Weights of a small transformer language model: 3 heads of 32 (1 for keys and values), rotary positions.
Each number is 128 + 24 x the weight over its row's rms, rounded and kept within 0 to 255. Layers, rows and columns count from 0. Numbers have three digits each. The size before them is the row's rms in percent of the matrix's.

# layer 3 MLP gate, 256x96, rms 0.0871, rows 83-126, columns 48-95
103:142175140106120139126118108157084180098099082095104113172135080171124126088142128127134089138115137121112112140108133107132138162121132108126147
106:095154159127121136117127169154105143111149141141106116153144113209128133152084121115117159136113099123119164165139105093115121102137120106160123
109:109093101108153164110107100109140136086101156100136120163132121117147134129108147126138117173075105158135121157117170097125106135107149126091120
093:138131102147164154134142152140135112120111123095107128113161152148085120096141123126105138130085145124142139160176156157151154103141096141143109
098:131137146171154075173071144153119155096122131141136091124125131098074124075130126096109115161095108123121111114095139133170112131088141111109114
098:114165154148125123113114101096132109149093112154112112153110117112132138132130163122134143146118121112141134087152103110100107120142118128154120
094:152165174090143125107102131134117149131127174118124115113145146112151104137161111124070109136129075102109128149157126185165150127139128130132125
101:105145108149168122101120121143139150141096168104115143100154129128133106152087137164137132151099113132113091116150136143095146119120136127126121
090:133149102140169177113143115105131126170145150117162097136138127088134128147125142112100120123079131133164068136111134163157090105100088150095109
099:129093150118120141168093120136130099124093138153177155153121133114150131118132116098130150149098114122129090166141198156132144126124105148106128
112:096127136114137153116111150123164115091127133089189108103141128165138138069097130114108133178106081097125111130117108102137093121107112136118099
096:152114164106098151083098107122175132162096171135107124134169097157115112075103165120139143123141136110087146118145142128121132105099162144122081
094:130129127129112106109122157128123158140157138125134113149133153130098153166129107116164155145124135157109071123120177128145083125113170159113145
097:126121100105111100144078133174097120134107137119175096089087121112133124115164118104091123152122102098141110128095147108115164146088151119138079
092:118126165123153134151122128147152112089092134112149099163163113137046154101115162120148095166129133133054114148136167144144147141142160118140148
099:090170165135169153112123134106143165118116125093087130121101116113113142125088136130170142138140104102086133143141120113154104140111136142078128
095:135145116122105115103117130146123075121145133073121109124121114115071140094133137085101127124138103128157130113165133100121057172128129161113139
105:127164129150147124134124153129145116169133116142154133127068142160126112089131110121127158137178091114132100150148151147120114105091121137102101
097:139132164148122108122120151137131174139118134116119092128123108182121175129120135120146129126099108147143092142115164099181123132112132120138165
095:094122143146175187129115108126149123112122136113134131126151119124106130106129113112066121158141162100148087149175128116120118127094102127138122
097:160117127134128091126084166174116108145098131117160167091116106131150140151155143098144086090125098106131157155181121123122106159157116114140127
101:114117150063104130113139125151125124102131162101162122186103162126086111136131111101149131136135161141131138128110130113086133122112150153122128
103:090159131142094106102134131144120135157138161168090142130113071088130143149116128127138099132105106163124146138104110110101111115143109146124123
101:125111123102150132133131105125135131143132117132126143113102108119145105148122142085181140140142132145111095152135151186053111148139152115128094
123:128120192128097135115074166146154087155113158076155136138090115112098115136097135126137107175102114127114117134124162098128103125125152133108134
095:142106122145087128133100149138129175181108116143145184124169089127147130106120116140128149142098120137108096159121133114129125165120092167130150
107:109187120098108136144121173103125125076128159096141101159156107144115118113079129110114113113133118129097147122110113111122113118138125148123151
102:146130153106136132128102165167144114171087157136124141161117102122152131153111150112080136118130091146127145192098163180118127140140102110140159
108:114127125123130117097114122175160104101120122112182098138097105128128166084112117126120088162107104102135110113124170117129136088098135177101119
097:158167180159138098187127085116143127096121147164102159168126151139151105151139115131115103139129140138134106144104154127082145164141125150136128
101:135154125136166148161112120158126150110114108129123112140127129123140134165170083146131132144104123143098121136184131139121137085132111106114093
108:125128143152142163149123137141115118081129134116137110132168112150085161123126130093142077156120165186088105131136165121111082142089144155124135
116:109149107092144149089105160161159130121140156155128149134112093091126126118103127056135152069105099094146155145119112132130109120125072112126138
098:167180138063131115148131129130137178094099135157078136151138107196118151110101120130121140123131115162128091123095129083133151145157139088145138
097:143127162154172145123157132113134113110120144110121154145145102182083123144103141124103109115115121121099123099117095163044125135132139137152151
120:126099153104140124073115132128137169156119169122159134103117132139129131114060102116147114146094111126089126127106122084145081154088116140114138
091:099172157135135147137125115183125141144136125119130082149123130117099132144102134135111115115143108166110059142096118103091141145110133125103124
084:184138129152102132118155179147106104122116154133102108133118170137087144087145095118077158128095141110147140145150132147088117092120117168096104
105:098124083113181128128125134169119066110113117077136124138112102122073104095188105126161129116139113151144116137115137126128115139150124150105103
105:134131108119156129132149164143140145121121134080120142141120129181125152125135140120165140106108113107109127180121163150071106134141156161095153
093:150136162101159116105126086139161153104113112086167131131157152121083104088105151120108108154088129189111101138137148142126084156100130149089153
110:140117183109160143133081155100163100133123140120157118132129106110137136111139104094130135168114120137081126130161140171137135126127093130088129
107:128172177144148149100095138169138075124098162135120130113159096128116156140122094114130141133118133118112145123160154079100072113132138120105141
102:143171121182129158161166137151126102091111097153144148136136110143096115141111106106130101133111097149087141133162094133102119105123160128091102
# layer 3 MLP up, 256x96, rms 0.0722, rows 83-126, columns 48-95
103:125135138140165150090139079127124134092115151150114090127138124102124176110063139124135108141107157151137154129111134114124137112139101131155206
105:142143127111155134103109142115155173123113128164106186147155179133162103128121128115182147115083126096137155156118134131127103174133162114163108
104:117110146125110154075164125155102106149122138138150118137145108151126136120164135161145168141104155106110159121139059123132113154150105071082116
093:113121123139128094153111093135170147137132144148164143114111101078134122068130157129136110194130100120072109131088124114119113151135116161138145
105:103121134123100137146117145139110143189101156120085139166120134126111107136093144150136146102139112111162125122085137036103158135142140139124103
102:140164129103126171132125146108150137155124143096110125157098150107123117102096133141097119094105121125122124088136112131115131124123089151093125
097:097131130143147124110116151140136123141093136179091143177126133078159098110146108150139123156122153128129167135135104122084183117146095137153106
109:129098142121096114121129161111169121111149136150186156097161103155148125113163096145197116123124106101097162145124129138110133104120097153152124
098:162141118097099083135131125145166146129153113131145116126145159150137123148099112113137120151163088098134133109139117176136186146134118128147145
103:112133119147132119125115144115144138096163154124164118098117144128113065129177145108096127147132133167141145100115147166151131106130111137102146
099:134093181111137092130174127155144116119116134081136088122138142158116131105131098115123121182111107077141160156125131115164097120087144142113114
094:098132129098172135150116115110130103093098121105166129109092128072138150125145134141091104127126121075191121097154163139115130134139127158114116
093:126163138149135166146115081090099146084146168142106099126189133130116086127136138121156123136154142167135116113120150081154149109116161141120140
099:142112143120158126132135155083120120114128150176137122124152144156119084114134135179127150134141113080109089149150154164115121143158157095084142
093:133145141107087151128135148126134161178162124112122128091118090125163126152120074117119150134133085099152121116115102140128096093120079162115141
094:144128177162152147129137109116078173123122119112127151120166159099149151143106119149123155119191126104120077143109147106148128141130141114123129
098:137128151123128147092144097133138127138129111145166121099086174121118115114140136128165142129130143120145132141127135147159100174090089117119159
109:101176152155107125151127160101095175168121147146135127140064156158124096125133120104173112130130079122094113148113124143122115124140087136111103
100:149122131136143166105139149122155132141167133126116122125119057170140107097126132114143099115129096144118172122088099147139143108108162114111126
104:109117146157137109165122142121091105106126147129110132152138134132131138092103169124137153097164096127141113142103136078147098141099135118159055
099:118158121108139138155113151148125124117129117114078134160135120128161144168129079149127129100111156140109183110115076093128093075137135151177151
097:128129123128092093119134106145057147121167149153134159136141118123095113113111157145105113157125130149110149109101093102105128156144127107109139
104:149159105117140143148142108126149146101134128134133101084101132157129110107174159107158159145161136170145127136153131119146115141141078098121098
085:116144147105119133126083101138154138142118098159089079110109111120136149160136115109140144137149176077173164113129134099115152133135110075101121
107:114110126130126129120140124138147089094127126126137131170115091156143134069160102126116124136170079152094134119149137127152106148090100121104115
100:092116118115190172131132097133155142154161089132108138136092135110100097100123115158146118120133136118137078127113122103123136098080129131117124
106:129139102125154133172140093104158138125118091140112112179147111121129098120132090102153148133190167161103110137136133125114129134114152106132142
102:160120108134131154150133078135155104149089151121139155119168131115097096128143112121146128121100091133119161143102062139136128129119132161132090
101:138118152109190118128117124090148124092136125133121125164084127153121127126150137129110149144125186112153099151125127143101172104186132103141111
100:152168148118111122150159155107115139125125126149154087155104143108124109137113121122154197136142113102218111134128151140152126098118107157096172
106:145106134095139150103141145082152132098120120105106127113093130169161086120100167140102126124106121134181130095101103125086126128111162144094141
102:126126069144170104125154109133142126155142135113104129140108148138143110141141108143103134137132141123068089152057147155120101146088161134129125
109:137145141115129138117127071130145150112085113127104092159158158121092107081118114110093113133129109110132162109124116090112171104104132109153149
097:116126117104139172128121115140149150117153121114122084125092110150149100173132141149137138194114071097152154129137131116152165109123112112123067
101:083083131124108116150135121145082159122114144087132099139122162178162168160126161132117113106093124144089109123112104095129130135144130139138112
097:107145137117062105124111151113118096135111173124133139123119113099162107133098100172158152085138090098117148118114117108151120119197164179107107
100:154158122170103167141145108124098127128172156111102112103147148118115162088142094140148142154101138180130120122132113126086057107136132123146104
091:122177125143105155135132138105157173113115087112161154138110143120159146170143108124136112159114127078142127110147101157124154121098152151105123
094:100109122170161126099115098175122127117141120142132156097116112129116126174135095137151145090134115144078103097110148077118081129139145110134171
099:119122136152133167086102136163130154111120082134112109075151104119131132062168116128132166152133109083156151165141097102152096136101126092138087
105:134123114087131151123093132169118110158112113135124140119131129158108127151136149115171167138121141099114177113123118130121121085133107110169125
102:188129125164131149095102083122143135153148109130128141139113138124132121140124152124126124143093115169081120139113135099122103092091131110157109
108:093143158115083123134138154122159123149133109115123104144124108128125138111097131143138107148172150070110107146108146148135112118104136118108117
103:096124170122069109126142119142116167151126143135169102080119123139128137152087125110125120122109119143141125148101098101126130162156133161094128
# layer 3 MLP down (transposed), 256x96, rms 0.106, rows 83-126, columns 48-95
103:120104110082175152128144097076131086153110147142132155127137121131101132121123105120112109104138099119101118112155122105085137118128145168127136
103:109117151135113099131111144129089144094115164108142101151127148161119137144163107157111164141150098104124161135123118128098128166088120132129101
103:122158125119160179137155160081161126144145127117154117114127107104130126124088104167166115116126118164115151163114150127141118166132058124088142
098:170080144109104135138147162143088114141160146131114145113111125132159136138100127120104116118110122091117115108100144124117148123100151098123120
103:114143109160144119166124108166162143106121136122126104115155159118162094131082161111118111122128110112114143129123167127170140091170104131135133
102:120134101085088114144136153094139128140128077100117107148160120095134106134140125096143089110137154123115101120102065157143116123101127130149133
098:091123116123135135137140127164144153116143133132129164185181100142129109095089134109174130168123163131144117130132121142114161087072103116117111
109:148106118154094148150074145151084129126120115126106161134136126122064103140107066119122126143139117095125111170104100151133126123100136134132097
100:122134142146144147111108154161090111097087157131107162106140112139157118114115109144102128116170117139119156133148102174126080155129110125122173
094:134098120142099079123138115146111095136124135114116129138118162111112115117137120161154158143110128101129140122134145130113176177157114153100201
104:151131134129103143149162070124116085142117102180099108115129146140102176116162130117127169100105147107156128110123166111120130150124121144127152
099:102150145155131135119112100138157162148125143107117148121118112132147129113119156097136118148122068148141178103099169120125134125155146133116106
095:149112150129142178170115124124130141141100118086121151124091101114118143124081131168092131101150163107147176142155121130163144153121105099090132
100:110130128105118137134161104143158144116109145113178163114076127151119138123143085124120132103139138113137149107139147125137104136120157122088103
099:143135147121127119149155164174157120119172135125167133105122152130131120125085171117106136096120102123103118111144129111148144114108126125123123
093:158145142102139153097169138116102124150085153139108122137114131113114138147133154079133193137112186099161129084142124128099135147129159139158157
101:169119140139079086147092149096093096110138094133141150146112126133129145140147123113136087135145153076149124114108152128102144134131133084119140
101:118151145106119112152120152127124172190123117130133107146110124141086111154084094103172094126112097113143089132122149102142147127129118141133118
102:142110122093127106147117137127092161118126113097090126127126126116102172080108147144141133115135112134118105162072109107125146116152096128086143
107:114114161134115179132124088109112081100080104111128144146099133104116169131164151179127137130121151100116109157102105118137123119102124094151139
098:145163110103121160162116189123149109154153131107115060143128123147123172135114135113138165163111129134156128151103134116104130149133130156133114
099:145136120122088098146149147132083173117115150085106160138103147125142096148106161151149165141109138106132128115114129115112145139080118154156082
100:141130114129144149184150153118122101143154158140111097074103146140119116122156082070111133105130160124113130168165108154128128131140142098144160
090:145119096071133105165102100166136136097170115146119154083119104111130118131145150108133146143091154154154147134128157145135078150124115173099148
104:135147103121113150161122138093157124121136165084108102116130144118142072122114128137156130111133163122124122155110087139132105122094135098120116
097:079096157100133108123145125134112077164124119107148162130100133131139148158173109139142129160114137088086147126069123104106079115126078131114111
108:162143086140112128096132120110125128170106104141131147141162139146138133149140136174132092098118123127111158141124144123120123101113089157114114
104:115117149108097101125169157143104099084138154119107097122132147132135159146136165153117125144119147147125117119115174117079136111106089162100152
100:118143155147122106139120080089129170134154169129142151140084120147110123131193111141136139164128118121135116162155166117102127136162115152116137
105:092161165106123108150158162111129153143142117145102169145101100134136181128149149101133103150098132135118147129116125145107144140123118171121136
103:109100152133120131107135097084125105124088101084138094116126130101136100092139148140121163106085121118144129149076119119111136133121153127125077
103:132140113082141108125124077122142099082118131127112169111121135145165126114145095127092127132153125139121157112177140116146065125146128162140153
107:155105096128148128104124146107135139105099133130112105165137170132155175125113135107081127187120157112138144134154150114082113151112124111147147
097:126136123090104116134135159154063168075146104088116110115103135165138133082086113129109104119129115170152119121119143113113099163096127145121156
101:179155128122113117148140140133121089130137118122097119111086126112092090146102123168155126121113160071123151164126117150147103152129128110150075
099:130094151128119160112112105161175117138185076155120130140097111122107132113166153069124141112133160086141136125123105135126117100100131094156132
099:139151111127127078173174189151077154131146139122121121158114131171098141107109145124142071112137130157129105143127141133121127184133149136146157
092:162133146150120115126145117133126148143127171164109111128150118138094141166114110133130084129173127093117098146111142138147134176135117116180155
100:130109085133108120169132127141113141120113119114099164125127139112162111147107145125111128159146132119112144149123150137139125160127102136126086
100:118125131132114148108181135123175140096140138094151110138128145121167143113151125124118102132125145167149116128175133132125141165155122107102110
108:141159123128110170132092128172123109127105164136101144119137133121093139134129148095115110131137139128150136139117126138144111122134140121111175
097:167146127147168127122115127127113127149136179148111130167099131136108096135101124097116124145146164124105100163100112065099096126112166113132141
102:178101117170087148112141137115152092129122143156129105148140131144145157126158167155081158129129122142081148151178145096111154121140160138133137
102:099135123100091098091133146154115184142085134110088125121138125112107123122101126164135181154132125147120108133146099099132113136118103152117106